Weights of a small transformer language model: learned positions.
Each number is 50 + 10 x the weight over its row's rms, rounded and kept within 0 to 99. Layers, rows and columns count from 0. The size before them is the row's rms in percent of the matrix's.

# layer 2 MLP up, 2304x384, rms 0.0916, rows 2088-2115, columns 0-127
106:44 59 42 59 34 47 55 45 65 65 38 49 38 57 45 39 44 62 51 39 70 38 47 56 51 54 50 45 20 49 53 70 44 66 62 51 37 47 65 63 54 53 54 61 61 65 43 43 55 56 56 33 59 54 46 60 53 67 50 48 30 43 63 64 59 43 61 64 47 61 56 70 48 54 34 64 43 47 44 35 53 56 36 49 55 37 44 51 42 51 53 56 31 54 62 47 44 53 41 45 48 41 38 48 50 51 33 75 62 41 44 56 65 49 56 57 40 53 62 61 45 42 49 59 39 31 55 44
108:60 45 54 68 36 50 43 57 54 42 54 42 41 39 44 45 43 42 56 47 53 60 60 41 49 45 39 44 51 56 54 58 42 50 70 36 41 50 61 45 51 23 56 46 43 51 50 44 47 46 60 51 58 54 70 47 58 49 52 46 33 64 51 43 31 53 50 47 52 40 56 42 64 57 72 43 44 51 48 33 60 51 35 55 35 56 49 42 48 60 45 79 62 43 45 49 50 56 79 35 60 55 56 39 51 56 44 66 27 44 34 38 31 53 41 47 48 56 49 41 36 40 56 47 46 67 72 54
095:56 43 55 68 47 53 51 47 28 60 47 55 49 44 39 54 48 35 51 63 53 30 52 48 43 62 46 59 47 50 45 51 44 40 51 49 55 47 36 42 50 41 49 54 51 44 42 52 42 40 31 36 59 26 42 39 59 49 60 51 62 54 45 44 49 37 29 57 46 60 42 50 55 61 57 54 55 40 51 58 53 61 44 63 54 30 55 37 46 43 57 78 51 57 62 43 51 53 36 49 46 75 29 31 45 34 51 64 61 64 40 52 65 57 61 74 54 36 64 53 55 64 50 49 61 42 42 48
100:44 54 44 49 40 59 54 45 53 58 64 66 42 48 49 50 56 61 46 46 55 65 47 47 56 58 54 62 47 40 39 64 48 38 38 32 56 56 47 40 28 43 53 51 43 47 53 53 51 50 45 36 44 51 49 29 48 56 64 44 37 46 21 52 43 50 52 71 31 45 59 57 54 57 52 40 61 49 40 42 45 53 49 47 53 36 45 54 47 62 38 48 40 55 41 45 53 56 42 63 58 68 54 50 46 47 39 50 43 33 51 44 52 67 49 54 45 63 35 49 38 42 46 57 42 41 53 55
104:36 42 56 58 46 60 52 70 46 35 54 44 19 66 56 60 40 68 45 35 44 38 37 66 48 36 41 60 43 48 48 41 61 52 55 41 55 56 51 42 55 59 49 49 39 49 63 61 63 50 58 53 52 22 57 31 59 57 69 47 55 37 27 21 54 44 39 55 34 50 51 46 69 56 44 49 38 43 61 32 50 39 40 54 62 60 65 48 54 59 20 50 58 41 60 39 46 56 64 46 61 55 40 61 33 51 48 55 43 71 49 57 66 48 40 48 64 43 45 58 46 51 53 49 41 38 45 55
081:59 67 45 54 56 61 39 40 46 48 51 31 40 51 45 30 57 35 34 50 54 38 35 51 51 38 59 52 53 47 55 58 56 48 42 58 53 31 57 53 30 50 63 62 75 50 56 61 48 54 40 59 47 67 54 42 47 48 56 29 50 42 71 62 50 40 49 47 48 53 43 44 49 44 49 74 58 69 53 48 38 53 44 58 52 51 51 47 41 45 40 55 43 55 42 45 38 40 56 70 41 48 55 46 55 38 35 60 41 62 32 62 42 36 58 56 40 61 44 56 60 24 59 52 40 48 55 64
102:44 36 31 48 47 58 41 59 48 57 54 60 58 47 39 68 39 64 44 67 49 49 50 35 51 50 52 33 38 59 49 55 43 41 49 45 45 43 41 64 55 48 39 45 32 51 37 64 43 57 47 58 56 49 56 44 48 47 49 41 38 53 52 37 40 54 63 56 50 37 59 71 57 54 66 57 45 55 47 56 47 42 35 59 49 45 55 55 44 54 42 36 59 35 61 61 46 59 24 42 54 48 26 47 48 50 72 42 57 55 51 54 36 60 63 57 26 57 50 61 34 67 74 40 55 42 41 64
116:48 63 72 41 48 45 71 45 65 48 57 76 49 37 32 45 52 57 30 55 53 45 46 58 34 32 59 55 47 35 57 48 48 40 46 47 57 56 53 34 36 59 42 53 53 51 52 58 50 54 53 42 60 56 43 46 52 44 45 62 38 55 47 43 35 55 47 38 57 73 32 59 65 47 46 41 50 57 65 54 54 55 52 48 71 54 48 44 50 53 54 37 51 54 52 43 49 50 53 60 56 50 37 51 56 52 45 62 33 31 57 56 48 55 40 57 49 40 64 39 36 40 50 39 52 44 46 43
106:64 50 65 57 51 59 30 52 46 49 52 42 61 51 53 67 43 45 50 55 50 37 47 52 67 59 52 45 54 58 46 64 53 46 57 53 50 35 38 54 47 45 42 50 35 68 55 54 26 62 47 46 55 36 53 36 46 51 63 68 55 48 58 51 50 71 69 61 32 45 55 55 45 50 37 43 52 42 48 47 59 35 46 43 67 48 53 63 37 47 49 40 59 51 53 33 55 40 44 35 46 38 51 50 46 53 53 42 36 48 50 54 30 42 53 39 41 48 51 57 41 57 72 31 59 55 60 62
097:50 50 59 60 54 43 45 55 40 37 42 52 53 40 70 55 62 49 47 48 38 59 61 53 47 32 42 36 20 62 42 48 38 53 71 37 46 55 41 59 38 41 57 41 39 50 58 52 48 37 51 54 60 57 40 51 56 55 64 48 41 53 62 52 50 53 53 35 49 55 48 75 29 54 62 53 21 43 51 41 48 54 51 46 50 50 53 65 48 57 68 46 45 34 53 61 61 52 54 48 47 54 53 38 44 59 49 69 45 35 42 37 63 33 70 50 41 63 39 54 57 52 50 42 67 43 51 42
089:52 47 64 44 58 49 69 46 64 35 50 50 50 49 60 54 52 44 63 58 60 51 59 52 47 46 36 61 47 52 64 52 64 52 57 49 44 45 62 55 43 31 36 40 37 42 62 45 54 35 33 48 46 55 47 64 51 48 70 43 44 52 61 64 61 60 27 47 42 70 42 55 55 60 62 63 63 38 56 43 38 61 55 63 52 61 36 22 38 59 48 47 56 52 40 37 52 54 49 29 68 54 47 60 50 55 36 49 36 47 26 66 58 67 47 44 50 47 38 43 49 64 56 43 42 46 44 60
096:52 66 49 52 32 45 61 45 54 51 46 56 39 48 40 58 38 50 32 35 48 45 53 54 38 41 45 56 45 50 74 48 42 59 74 55 43 60 50 42 42 45 56 30 46 66 56 51 39 56 24 52 58 53 48 53 57 41 61 42 54 53 61 25 58 35 41 60 52 37 67 44 50 42 57 51 48 50 37 54 42 60 59 51 52 45 65 33 47 60 52 48 54 33 61 57 54 47 53 62 53 64 51 43 48 52 49 52 43 67 67 45 44 46 62 44 44 55 50 59 45 59 48 16 46 45 51 54
117:56 43 57 38 68 54 53 43 57 56 60 41 59 50 49 63 41 78 60 49 47 51 55 55 59 51 53 53 65 52 53 60 47 53 44 54 43 58 52 44 61 60 52 54 39 52 56 49 54 52 59 55 43 57 35 57 62 48 49 45 54 34 31 46 50 56 51 52 60 55 50 59 39 56 45 56 63 42 54 63 62 56 51 45 42 52 34 44 55 66 57 46 53 40 59 59 65 52 47 60 43 56 41 63 53 50 59 50 48 48 43 45 56 41 44 34 47 57 61 49 43 51 63 44 59 62 55 49
087:49 71 61 53 42 53 51 47 68 52 53 27 46 46 49 52 55 57 41 55 39 68 54 45 49 35 53 36 40 49 39 54 42 56 54 42 46 29 58 40 51 47 47 50 56 53 51 37 57 27 47 68 48 47 49 69 58 47 44 40 38 72 81 45 58 38 53 45 48 36 45 47 49 57 47 48 66 57 54 40 61 61 48 43 45 46 60 67 59 54 42 52 45 60 59 45 58 50 35 66 48 57 68 58 57 40 67 37 53 52 40 52 42 41 36 42 49 45 36 49 36 57 60 42 43 41 79 53
108:51 61 49 57 52 60 53 50 55 35 59 46 46 54 41 41 70 44 53 70 46 52 60 43 70 59 53 33 44 59 64 34 54 57 39 50 56 52 47 52 38 47 54 38 50 41 48 69 47 39 26 59 52 55 42 38 42 44 41 69 55 46 38 51 52 49 42 55 58 48 49 52 42 48 40 55 61 32 53 51 54 66 31 54 55 49 65 50 61 64 56 64 59 58 50 45 53 42 50 56 68 52 54 75 65 45 42 65 55 44 37 44 46 50 53 54 42 72 51 39 43 56 40 51 49 47 63 54
105:64 68 49 56 35 46 59 56 56 67 64 55 46 57 65 34 39 49 58 40 45 44 33 54 45 47 32 64 45 55 47 34 47 41 20 48 54 70 62 38 31 48 43 61 52 54 52 68 37 57 61 54 47 38 61 40 61 48 64 44 59 47 44 47 51 51 48 51 51 57 43 42 37 45 70 50 46 56 34 25 58 42 52 56 56 49 63 47 43 58 48 42 60 29 59 43 45 54 65 64 38 62 49 57 43 42 38 49 56 42 47 42 48 61 40 55 34 39 26 51 45 45 60 45 60 48 57 46
107:41 56 52 40 68 54 56 57 58 45 47 27 40 49 59 55 53 45 50 51 33 23 33 46 41 52 54 44 39 57 55 42 48 42 51 36 59 50 51 42 70 55 57 71 39 78 32 60 38 48 81 64 45 41 53 60 51 30 60 49 53 32 52 54 44 53 50 54 55 28 48 47 47 40 53 40 56 51 47 41 50 58 47 48 64 47 70 55 38 68 49 42 51 47 39 63 56 47 34 65 62 61 53 42 45 46 62 53 58 47 49 33 45 47 49 53 30 64 50 52 48 51 43 41 52 44 53 51
105:42 44 53 50 64 42 52 52 43 46 50 67 50 58 75 58 63 39 48 43 43 58 45 49 48 41 58 58 26 64 56 70 35 40 50 61 68 46 61 47 49 61 50 57 43 57 57 67 54 50 49 36 34 43 46 40 52 45 46 49 59 40 52 51 62 61 53 36 53 61 42 59 45 64 63 47 49 70 51 55 45 57 67 40 57 46 34 46 27 65 72 61 56 47 57 48 51 72 38 44 38 63 48 51 36 36 26 50 39 52 50 53 47 44 61 42 38 69 54 53 54 57 45 57 35 40 50 52
096:65 67 49 57 32 58 58 61 48 39 66 64 66 37 46 35 41 66 53 46 50 44 45 37 60 44 49 72 54 57 60 38 60 58 53 49 43 54 45 42 23 51 42 68 72 64 43 52 48 47 48 29 51 52 53 70 51 39 41 43 54 46 79 54 50 53 46 36 45 31 38 58 48 53 54 45 58 67 49 63 62 47 62 45 34 42 57 39 63 33 52 51 32 58 50 33 41 61 57 62 63 46 39 53 58 58 53 65 42 60 52 61 60 53 61 22 65 54 46 48 41 60 69 54 44 55 37 60
093:66 56 65 58 43 53 40 72 53 48 60 56 56 56 48 57 59 57 48 52 31 51 49 34 30 47 35 54 40 53 48 53 44 58 48 67 48 53 43 61 29 41 45 61 70 31 56 41 61 61 37 54 40 60 44 58 40 41 55 65 55 25 50 57 50 37 49 49 37 32 45 44 45 52 61 66 54 56 51 47 59 37 48 49 47 55 49 51 63 48 40 58 43 29 52 38 51 52 43 44 51 37 47 38 56 43 32 52 77 30 49 56 49 52 46 31 55 48 65 50 61 47 32 34 52 65 55 57
104:52 65 22 30 49 24 62 54 40 47 46 46 34 50 61 50 53 61 61 49 28 36 42 37 43 50 50 47 52 41 65 53 28 55 46 32 54 50 46 58 61 43 36 46 43 54 49 53 48 56 46 51 52 42 76 34 28 50 57 55 50 60 49 39 52 40 55 49 59 62 57 59 63 43 54 52 30 64 63 49 54 54 36 42 57 44 42 66 67 64 49 45 60 64 45 75 61 59 64 42 57 81 76 50 52 54 52 56 56 48 48 61 50 58 47 42 63 29 60 52 44 56 46 63 66 40 45 54
104:48 55 40 49 51 43 37 56 72 46 55 46 33 50 45 36 55 40 42 41 43 48 49 47 65 60 55 51 45 44 39 35 37 50 42 51 53 42 49 46 31 59 52 55 62 48 65 69 34 36 37 61 59 41 56 43 49 47 58 41 45 49 39 78 59 40 67 40 41 26 30 44 58 82 28 39 33 44 48 48 59 53 62 59 51 46 49 39 60 65 51 33 57 48 58 60 50 42 48 59 52 50 53 61 45 53 60 50 46 51 59 58 59 75 62 67 59 48 60 42 54 53 49 40 40 62 43 40
109:48 52 41 58 53 63 35 68 58 47 50 53 73 48 38 58 47 54 43 57 42 43 49 40 53 51 64 48 75 44 60 49 53 53 60 45 44 44 62 43 31 34 33 39 35 40 56 48 47 49 39 56 71 29 54 59 47 57 42 44 60 79 49 42 44 52 54 45 54 56 50 58 69 62 57 66 54 39 48 56 45 60 47 48 44 59 52 38 43 51 54 51 45 45 58 24 64 47 54 58 47 59 56 53 45 39 46 58 58 40 55 52 49 47 38 46 62 49 24 65 62 39 55 59 39 56 49 50
099:64 46 48 38 46 61 46 47 55 55 54 52 61 54 36 55 34 67 32 52 42 61 59 53 62 41 46 43 50 58 36 39 53 51 33 62 50 51 36 46 30 41 47 57 48 62 65 76 43 47 48 34 32 46 60 43 41 44 61 53 80 32 52 39 49 45 30 48 35 68 59 37 52 54 29 36 46 48 45 67 63 40 34 52 53 48 69 38 39 63 52 51 52 56 39 52 58 54 51 47 48 45 49 56 47 46 57 46 35 65 66 47 39 37 45 45 52 64 56 51 48 50 54 53 56 47 47 52
096:43 56 56 59 44 46 63 46 54 49 50 44 54 49 52 48 47 23 29 48 44 61 72 66 65 50 59 40 60 55 32 54 56 46 73 48 68 35 53 47 55 43 15 59 49 31 39 50 65 58 52 48 46 51 41 41 58 32 45 41 61 34 61 36 46 61 63 38 58 45 58 42 50 46 48 49 49 59 44 63 71 30 46 40 29 44 69 49 41 40 52 55 46 49 50 39 49 47 62 45 51 40 38 49 40 69 58 50 46 66 48 41 66 55 47 53 42 55 35 50 36 54 70 52 35 32 51 53
121:56 41 48 42 36 44 51 51 39 51 46 63 48 60 39 64 40 55 34 42 55 50 30 23 54 57 56 37 37 44 49 53 54 36 46 53 56 40 35 45 36 26 41 41 48 48 37 48 62 38 47 43 50 46 48 47 65 43 56 65 61 58 62 51 32 50 32 40 32 44 63 54 52 50 46 43 59 42 50 50 43 67 38 59 74 51 53 34 46 34 54 32 60 39 29 55 50 54 42 58 37 58 53 42 56 45 43 57 61 64 49 63 41 58 61 63 46 42 63 60 34 45 45 53 67 38 47 52
093:47 45 63 58 48 29 42 46 48 38 80 51 44 51 54 50 32 55 38 51 56 48 47 74 46 56 48 46 47 61 72 47 43 54 50 41 52 44 45 48 69 62 43 55 45 51 65 45 62 37 32 38 68 54 54 54 38 55 55 54 36 54 30 55 37 37 39 39 44 65 59 62 49 68 56 67 56 71 43 42 42 41 63 56 50 45 63 56 46 58 58 63 51 37 45 46 46 43 49 50 32 61 65 60 61 61 34 36 46 30 53 47 43 59 57 66 35 54 46 49 44 52 60 35 54 48 53 29
104:44 51 41 50 62 57 43 58 68 58 49 59 54 51 48 34 47 52 54 59 52 27 58 36 40 44 53 51 51 34 53 59 54 46 54 64 56 68 47 46 40 48 39 60 54 54 56 62 63 57 56 53 61 38 55 45 48 52 41 52 49 42 48 72 51 48 53 66 37 61 30 48 54 51 52 36 64 62 55 47 58 66 47 41 49 45 46 65 51 33 54 46 47 67 48 49 59 52 51 68 54 58 50 52 54 36 39 62 29 46 42 46 38 61 58 51 56 61 67 73 54 50 54 66 52 46 51 29
# layer 2 MLP down (transposed), 2304x384, rms 0.0156, rows 2088-2114, columns 0-127
094:58 65 44 59 52 69 44 34 56 63 56 63 55 48 62 43 28 51 54 34 41 46 49 49 44 42 44 50 35 58 55 30 55 51 45 64 54 42 38 48 61 58 41 55 51 54 55 69 63 66 53 42 47 57 34 65 38 48 63 62 44 55 51 69 65 38 53 62 46 42 58 44 44 40 44 40 51 43 63 50 37 53 24 62 53 36 50 59 49 31 46 59 40 60 36 40 42 51 57 40 45 57 54 57 34 41 27 50 53 50 60 46 49 66 37 54 38 61 51 54 60 33 57 57 42 42 47 45
096:59 52 28 56 70 64 41 61 63 45 61 42 50 34 31 41 34 48 61 33 46 60 56 39 67 52 51 55 41 74 72 57 35 43 49 52 40 51 63 38 51 51 47 41 50 56 58 37 55 48 49 55 77 63 70 52 65 65 58 54 36 73 38 39 47 54 66 55 61 77 52 40 41 54 56 61 65 59 43 47 50 56 50 60 54 67 48 49 48 45 44 64 58 43 66 55 45 77 58 46 52 47 25 53 42 60 54 60 26 60 47 48 50 51 41 37 40 50 32 56 30 52 31 49 56 46 35 50
100:47 51 48 65 48 49 39 36 35 69 57 39 44 34 34 55 65 68 50 63 38 63 64 46 35 53 44 39 48 47 52 52 46 66 33 51 56 35 35 51 65 66 35 47 62 60 41 40 51 64 37 39 50 49 61 38 56 53 18 48 60 51 53 54 52 54 45 43 35 47 42 31 63 54 47 65 41 60 58 38 41 47 46 58 68 63 59 50 44 32 42 42 46 50 60 47 48 49 61 58 46 35 27 38 46 57 53 63 41 47 46 51 53 57 50 41 68 57 56 60 51 39 32 38 49 65 47 59
096:40 53 38 51 57 36 35 70 61 51 72 44 58 49 57 57 45 60 30 47 71 57 51 63 59 51 48 48 60 40 56 44 68 49 55 56 70 34 40 45 52 58 41 56 60 49 30 43 33 47 45 61 34 58 50 48 49 35 47 46 58 35 64 52 46 46 58 45 62 42 53 53 53 51 60 47 49 52 46 40 45 45 52 48 45 60 34 49 59 55 44 27 32 64 33 42 31 62 43 47 53 49 33 60 48 31 58 72 44 50 45 61 38 51 55 30 52 52 44 65 63 48 64 48 78 55 33 53
101:52 46 45 62 43 43 52 69 39 67 41 49 53 50 59 53 61 50 34 33 49 52 63 56 45 41 49 47 70 65 55 65 61 45 51 44 64 47 39 63 44 45 46 55 57 63 44 41 33 22 65 53 35 47 36 58 36 48 35 45 28 65 44 38 54 54 59 44 61 49 60 57 44 66 70 58 60 63 40 52 43 39 50 45 61 54 51 54 64 47 69 42 56 54 41 46 59 39 36 56 55 45 57 61 62 46 46 67 48 55 48 51 44 45 52 59 48 69 75 36 52 51 40 35 59 51 51 61
099:61 69 42 46 36 52 64 35 40 53 55 38 47 54 37 34 61 53 67 53 44 33 41 51 59 45 52 59 58 47 60 45 55 52 45 49 66 36 53 66 22 66 44 49 58 40 34 51 74 60 54 50 64 73 56 49 59 35 53 40 36 27 54 55 42 34 50 44 53 39 45 44 34 52 49 49 54 39 49 42 45 56 61 47 43 65 54 49 64 36 59 44 69 33 47 49 46 43 33 43 40 59 44 70 45 52 51 71 60 57 58 55 39 39 46 55 44 53 38 55 51 46 40 39 56 61 39 52
098:53 43 32 52 36 45 44 51 65 62 42 57 50 54 43 45 59 61 43 52 28 50 38 41 68 57 56 59 38 43 50 61 58 56 36 62 60 76 51 37 55 65 45 50 51 58 58 53 52 47 38 50 62 33 46 44 60 50 32 42 52 57 65 77 58 44 56 57 54 22 54 23 47 28 44 55 44 59 55 43 31 51 65 74 49 40 53 50 63 54 41 52 55 43 37 40 68 52 20 48 48 60 58 49 53 53 29 45 42 65 53 42 56 55 43 31 46 34 36 56 43 50 25 51 45 67 40 50
098:71 50 54 52 49 42 54 50 40 54 47 58 57 56 53 58 41 53 41 57 66 61 50 48 49 33 54 57 29 44 40 47 44 46 57 45 34 38 44 31 36 22 38 49 36 55 55 56 44 44 42 34 41 45 53 37 45 37 54 38 70 39 63 43 49 63 62 41 42 51 37 55 57 60 27 46 35 52 40 84 45 54 54 36 44 32 45 45 49 56 42 55 57 53 52 46 48 47 28 56 51 72 51 45 51 47 34 53 55 54 62 56 74 53 43 44 58 59 38 65 55 54 41 44 58 40 40 53
123:45 39 34 48 53 50 50 40 48 57 41 51 54 39 46 31 61 53 52 33 35 48 59 65 43 59 54 56 42 56 59 58 36 56 49 42 65 54 43 70 37 53 62 40 41 29 59 59 56 60 55 50 56 42 41 48 53 55 60 32 34 51 58 40 36 48 62 54 52 62 45 56 67 48 47 43 49 54 51 42 67 47 46 51 55 50 58 52 55 53 54 44 47 51 54 59 43 66 56 47 43 50 49 38 49 51 43 64 42 38 36 66 50 52 48 40 51 56 68 47 40 79 63 56 44 64 42 51
150:50 56 46 47 54 42 61 55 56 49 57 51 53 54 46 42 29 41 50 56 64 59 36 36 44 69 56 55 71 41 62 32 62 51 37 40 46 40 57 33 53 43 49 64 55 46 50 44 53 53 51 45 39 40 55 40 63 54 29 52 55 44 45 54 66 60 54 58 65 54 59 29 69 44 39 50 59 41 63 54 55 52 47 40 46 45 41 36 59 51 27 58 60 42 61 49 60 50 55 51 40 26 49 61 51 47 55 41 51 61 48 54 42 69 38 59 44 34 55 40 42 35 41 66 33 54 46 44
108:44 70 56 49 32 56 35 58 39 51 52 35 54 58 47 45 45 47 45 43 32 55 49 52 63 54 50 32 42 31 43 39 57 48 50 43 68 47 36 44 54 52 50 59 48 60 43 44 39 57 64 55 49 47 56 48 49 52 45 54 47 38 49 28 42 55 57 45 57 39 62 48 56 56 45 49 63 64 59 65 50 40 42 47 53 54 54 49 51 46 50 60 50 39 54 75 63 59 44 55 46 33 48 61 45 35 44 50 47 35 53 34 46 47 58 56 38 56 43 47 44 32 53 60 51 49 52 52
093:59 55 62 60 55 52 52 47 58 49 58 50 43 57 53 57 50 45 52 60 42 57 34 56 48 75 60 55 56 40 52 50 53 51 44 54 72 53 36 63 62 74 45 54 48 37 77 50 46 47 66 44 65 56 55 52 33 48 58 56 52 53 34 51 34 46 39 48 49 54 40 31 65 39 63 56 48 58 64 35 55 29 44 69 39 39 52 44 44 30 55 46 48 55 38 52 54 42 38 46 34 49 64 37 49 52 29 68 58 70 59 63 43 46 45 52 55 68 36 49 36 55 43 48 47 45 41 52
130:55 41 37 44 42 54 49 58 52 25 60 66 46 54 50 44 46 60 59 50 44 29 54 40 68 51 62 34 65 53 53 47 68 64 54 38 36 62 49 55 41 46 65 46 54 49 24 33 75 42 51 47 51 63 41 38 55 49 55 47 56 40 54 34 42 68 52 52 51 63 44 50 55 37 52 55 46 47 52 40 55 39 68 41 55 58 50 45 53 66 63 55 49 46 48 66 69 31 43 40 63 55 61 34 39 32 58 47 61 43 53 53 34 42 69 49 40 41 47 47 46 42 50 58 38 48 46 67
091:47 62 49 47 52 50 46 51 63 51 38 45 48 38 32 28 69 41 39 45 43 69 47 46 43 55 51 32 44 66 46 61 39 34 34 49 53 61 53 52 56 64 49 42 53 67 52 73 68 44 29 67 71 46 46 35 46 44 42 74 34 38 44 45 46 55 37 37 44 32 46 42 53 53 40 45 53 36 31 55 47 41 41 48 59 66 44 51 51 56 41 49 44 45 54 42 43 33 41 41 65 34 70 46 64 46 46 50 50 53 39 29 63 40 38 49 50 48 49 44 36 71 52 52 49 57 39 53
110:39 53 55 44 51 42 70 62 61 70 48 61 38 68 58 52 51 60 39 57 54 53 51 40 55 57 57 39 43 47 63 45 37 48 51 57 49 59 56 63 61 56 67 65 53 58 59 44 47 30 57 36 54 47 41 72 38 50 56 65 67 51 66 43 61 38 40 52 48 36 67 55 44 60 57 60 60 43 54 63 58 46 70 57 51 63 50 39 49 49 60 42 51 46 57 49 58 38 41 63 75 58 49 70 51 39 47 58 51 64 72 45 49 40 39 53 55 51 44 51 57 39 53 61 40 45 43 47
108:50 47 38 27 66 52 41 49 52 45 34 45 55 49 55 69 45 43 36 42 59 64 47 44 61 52 46 45 49 66 60 43 40 57 48 56 38 49 48 67 44 41 28 56 51 43 57 55 54 38 62 53 66 60 58 63 68 51 41 56 42 66 48 31 46 55 59 55 53 55 57 50 50 52 62 26 45 49 58 55 51 43 50 55 49 27 38 40 46 39 60 38 48 47 48 33 57 48 45 67 60 56 35 62 40 32 48 44 48 59 51 57 56 49 43 54 53 41 57 48 50 62 38 57 54 64 55 38
104:43 42 61 47 52 55 56 44 46 63 39 53 17 51 50 59 46 48 42 34 48 36 50 52 33 49 58 45 73 51 49 48 55 49 60 55 54 58 42 35 52 46 52 45 60 62 31 46 61 55 63 50 44 61 45 42 55 47 70 28 40 47 47 47 51 48 38 42 55 40 39 55 45 47 35 63 43 50 62 57 57 32 30 12 44 48 58 56 68 58 49 41 39 59 60 54 57 56 54 55 45 57 54 42 48 50 54 56 36 64 41 54 43 30 27 56 70 58 37 55 61 54 38 50 44 47 52 29
104:63 50 40 48 60 56 48 48 41 60 38 39 38 57 42 46 31 46 41 59 43 51 50 44 61 45 50 72 61 49 49 49 50 46 50 69 53 56 60 38 46 68 44 27 52 52 42 41 53 49 50 52 39 42 47 45 51 27 36 62 45 49 41 40 41 53 58 54 56 41 52 26 85 43 46 56 57 45 57 64 53 50 46 50 43 44 42 48 59 32 39 33 67 67 63 52 44 49 52 55 48 45 30 39 65 53 62 33 34 74 48 46 38 56 47 48 54 50 63 55 43 33 47 46 53 60 49 41
092:47 41 56 64 42 38 31 39 42 39 53 55 53 52 34 58 34 61 40 46 61 48 40 51 57 49 38 52 52 50 56 59 71 46 37 49 44 57 42 41 50 61 57 58 44 59 41 50 47 69 41 51 49 58 57 59 49 52 48 44 30 59 41 37 64 64 68 52 47 45 42 47 47 39 35 54 48 53 36 45 47 59 54 67 39 45 53 55 66 47 48 41 34 49 35 49 39 59 65 58 53 52 38 49 37 55 58 68 45 51 42 49 55 53 41 55 39 46 40 72 53 51 56 48 43 30 56 55
097:62 50 38 57 62 42 47 43 57 57 57 54 55 64 50 56 43 30 66 65 38 54 54 48 56 53 29 37 39 53 64 63 20 41 54 44 51 50 47 48 48 44 66 26 55 45 50 53 58 62 59 62 52 61 41 59 41 46 50 69 53 47 52 46 47 49 38 43 53 55 56 38 36 76 35 54 53 40 47 32 62 49 49 51 55 65 52 39 57 46 48 61 47 43 60 50 37 44 51 37 45 51 53 68 48 48 57 58 44 48 50 63 29 42 60 51 47 48 51 45 65 60 49 65 50 57 46 56
115:54 60 30 55 63 44 59 47 37 44 44 51 46 42 31 67 64 55 54 40 29 49 56 40 58 65 40 22 47 43 55 59 42 51 60 62 37 42 59 54 50 50 35 38 54 39 33 42 65 43 63 50 51 52 68 51 44 40 64 76 52 52 64 43 56 42 68 57 64 75 59 48 47 47 55 32 43 43 44 69 58 45 46 51 59 48 56 63 49 61 60 61 50 53 60 48 58 61 69 41 49 59 58 47 43 43 55 55 57 51 53 49 47 50 52 45 48 50 37 35 54 70 69 52 49 30 37 44
101:56 54 56 53 35 71 52 46 60 50 47 62 38 50 42 32 47 53 48 54 44 45 52 56 51 57 58 46 48 46 61 39 38 42 49 49 64 44 54 73 65 42 57 42 42 53 40 48 68 15 36 53 63 52 49 50 58 62 55 60 53 47 43 59 59 59 51 58 63 41 51 55 38 48 49 36 41 47 76 48 63 49 68 61 48 46 38 64 37 51 50 64 59 33 48 53 41 62 47 56 52 37 42 56 62 65 49 58 50 55 41 43 52 59 46 48 50 45 50 50 43 46 66 58 39 41 43 67
094:48 65 46 54 51 33 63 49 50 60 38 46 44 47 54 42 56 47 33 51 58 62 60 27 54 40 52 45 53 41 35 52 61 62 46 72 43 38 63 53 44 35 50 56 30 50 60 52 37 44 45 37 51 47 55 49 51 57 44 53 62 49 56 62 48 28 54 55 40 55 55 54 55 55 55 71 49 35 52 27 45 48 47 49 37 54 45 34 32 56 64 58 55 55 58 60 63 48 52 50 60 63 38 52 59 46 85 33 56 38 57 67 59 37 52 43 86 46 41 60 47 43 46 35 51 66 47 54
104:35 58 57 48 49 64 56 64 41 30 55 58 59 30 47 42 47 47 63 50 71 38 41 61 33 43 38 38 48 52 64 48 50 51 54 63 57 43 64 47 60 43 59 38 55 54 58 53 38 57 46 46 70 46 57 61 55 54 30 30 52 49 72 50 52 36 56 40 60 50 54 51 63 54 35 45 53 54 48 42 37 67 32 77 63 53 59 53 48 64 52 45 61 48 26 45 39 36 35 40 58 58 46 56 47 42 54 32 39 35 63 30 70 61 38 41 51 39 54 48 42 56 65 59 59 34 50 53
093:48 51 64 63 46 62 56 46 50 46 38 57 58 47 50 28 46 47 71 31 59 50 41 45 40 33 58 49 48 56 53 49 44 55 65 54 51 53 53 41 66 74 56 34 45 67 36 37 56 54 78 34 65 38 38 53 57 44 38 65 49 57 57 41 53 61 51 52 56 40 45 48 60 49 50 74 47 31 48 39 42 43 57 49 38 43 41 54 66 51 46 34 42 34 62 47 81 56 59 41 61 50 40 48 52 51 44 48 70 60 62 39 43 51 48 42 49 58 59 53 55 62 56 43 47 62 65 58
120:49 50 43 55 40 50 44 55 55 62 58 60 40 38 33 55 43 52 38 50 47 59 57 50 72 51 50 49 55 47 44 52 55 31 66 30 36 43 54 41 66 33 65 42 41 29 40 55 55 40 56 47 45 42 45 48 63 71 53 50 40 53 47 68 43 41 40 39 50 43 49 37 39 41 49 45 44 54 33 41 43 69 56 56 47 63 59 45 41 35 56 38 63 41 50 55 52 51 64 44 46 58 67 47 52 48 34 54 52 55 51 57 42 49 48 46 70 46 43 59 32 47 47 36 57 55 39 55
102:45 66 45 50 45 55 45 52 34 62 57 60 51 58 47 51 34 57 53 65 57 50 32 32 43 54 60 49 47 45 42 49 40 53 39 56 47 60 48 46 43 65 68 57 45 44 49 51 63 43 48 58 49 39 59 63 48 65 39 56 60 26 69 57 54 35 44 43 65 44 26 41 53 51 61 39 43 55 55 56 54 51 53 42 57 56 46 59 45 56 59 57 56 40 44 35 41 54 65 39 56 54 61 37 40 43 65 52 54 52 52 50 46 40 47 40 54 42 55 59 34 56 44 55 57 59 55 64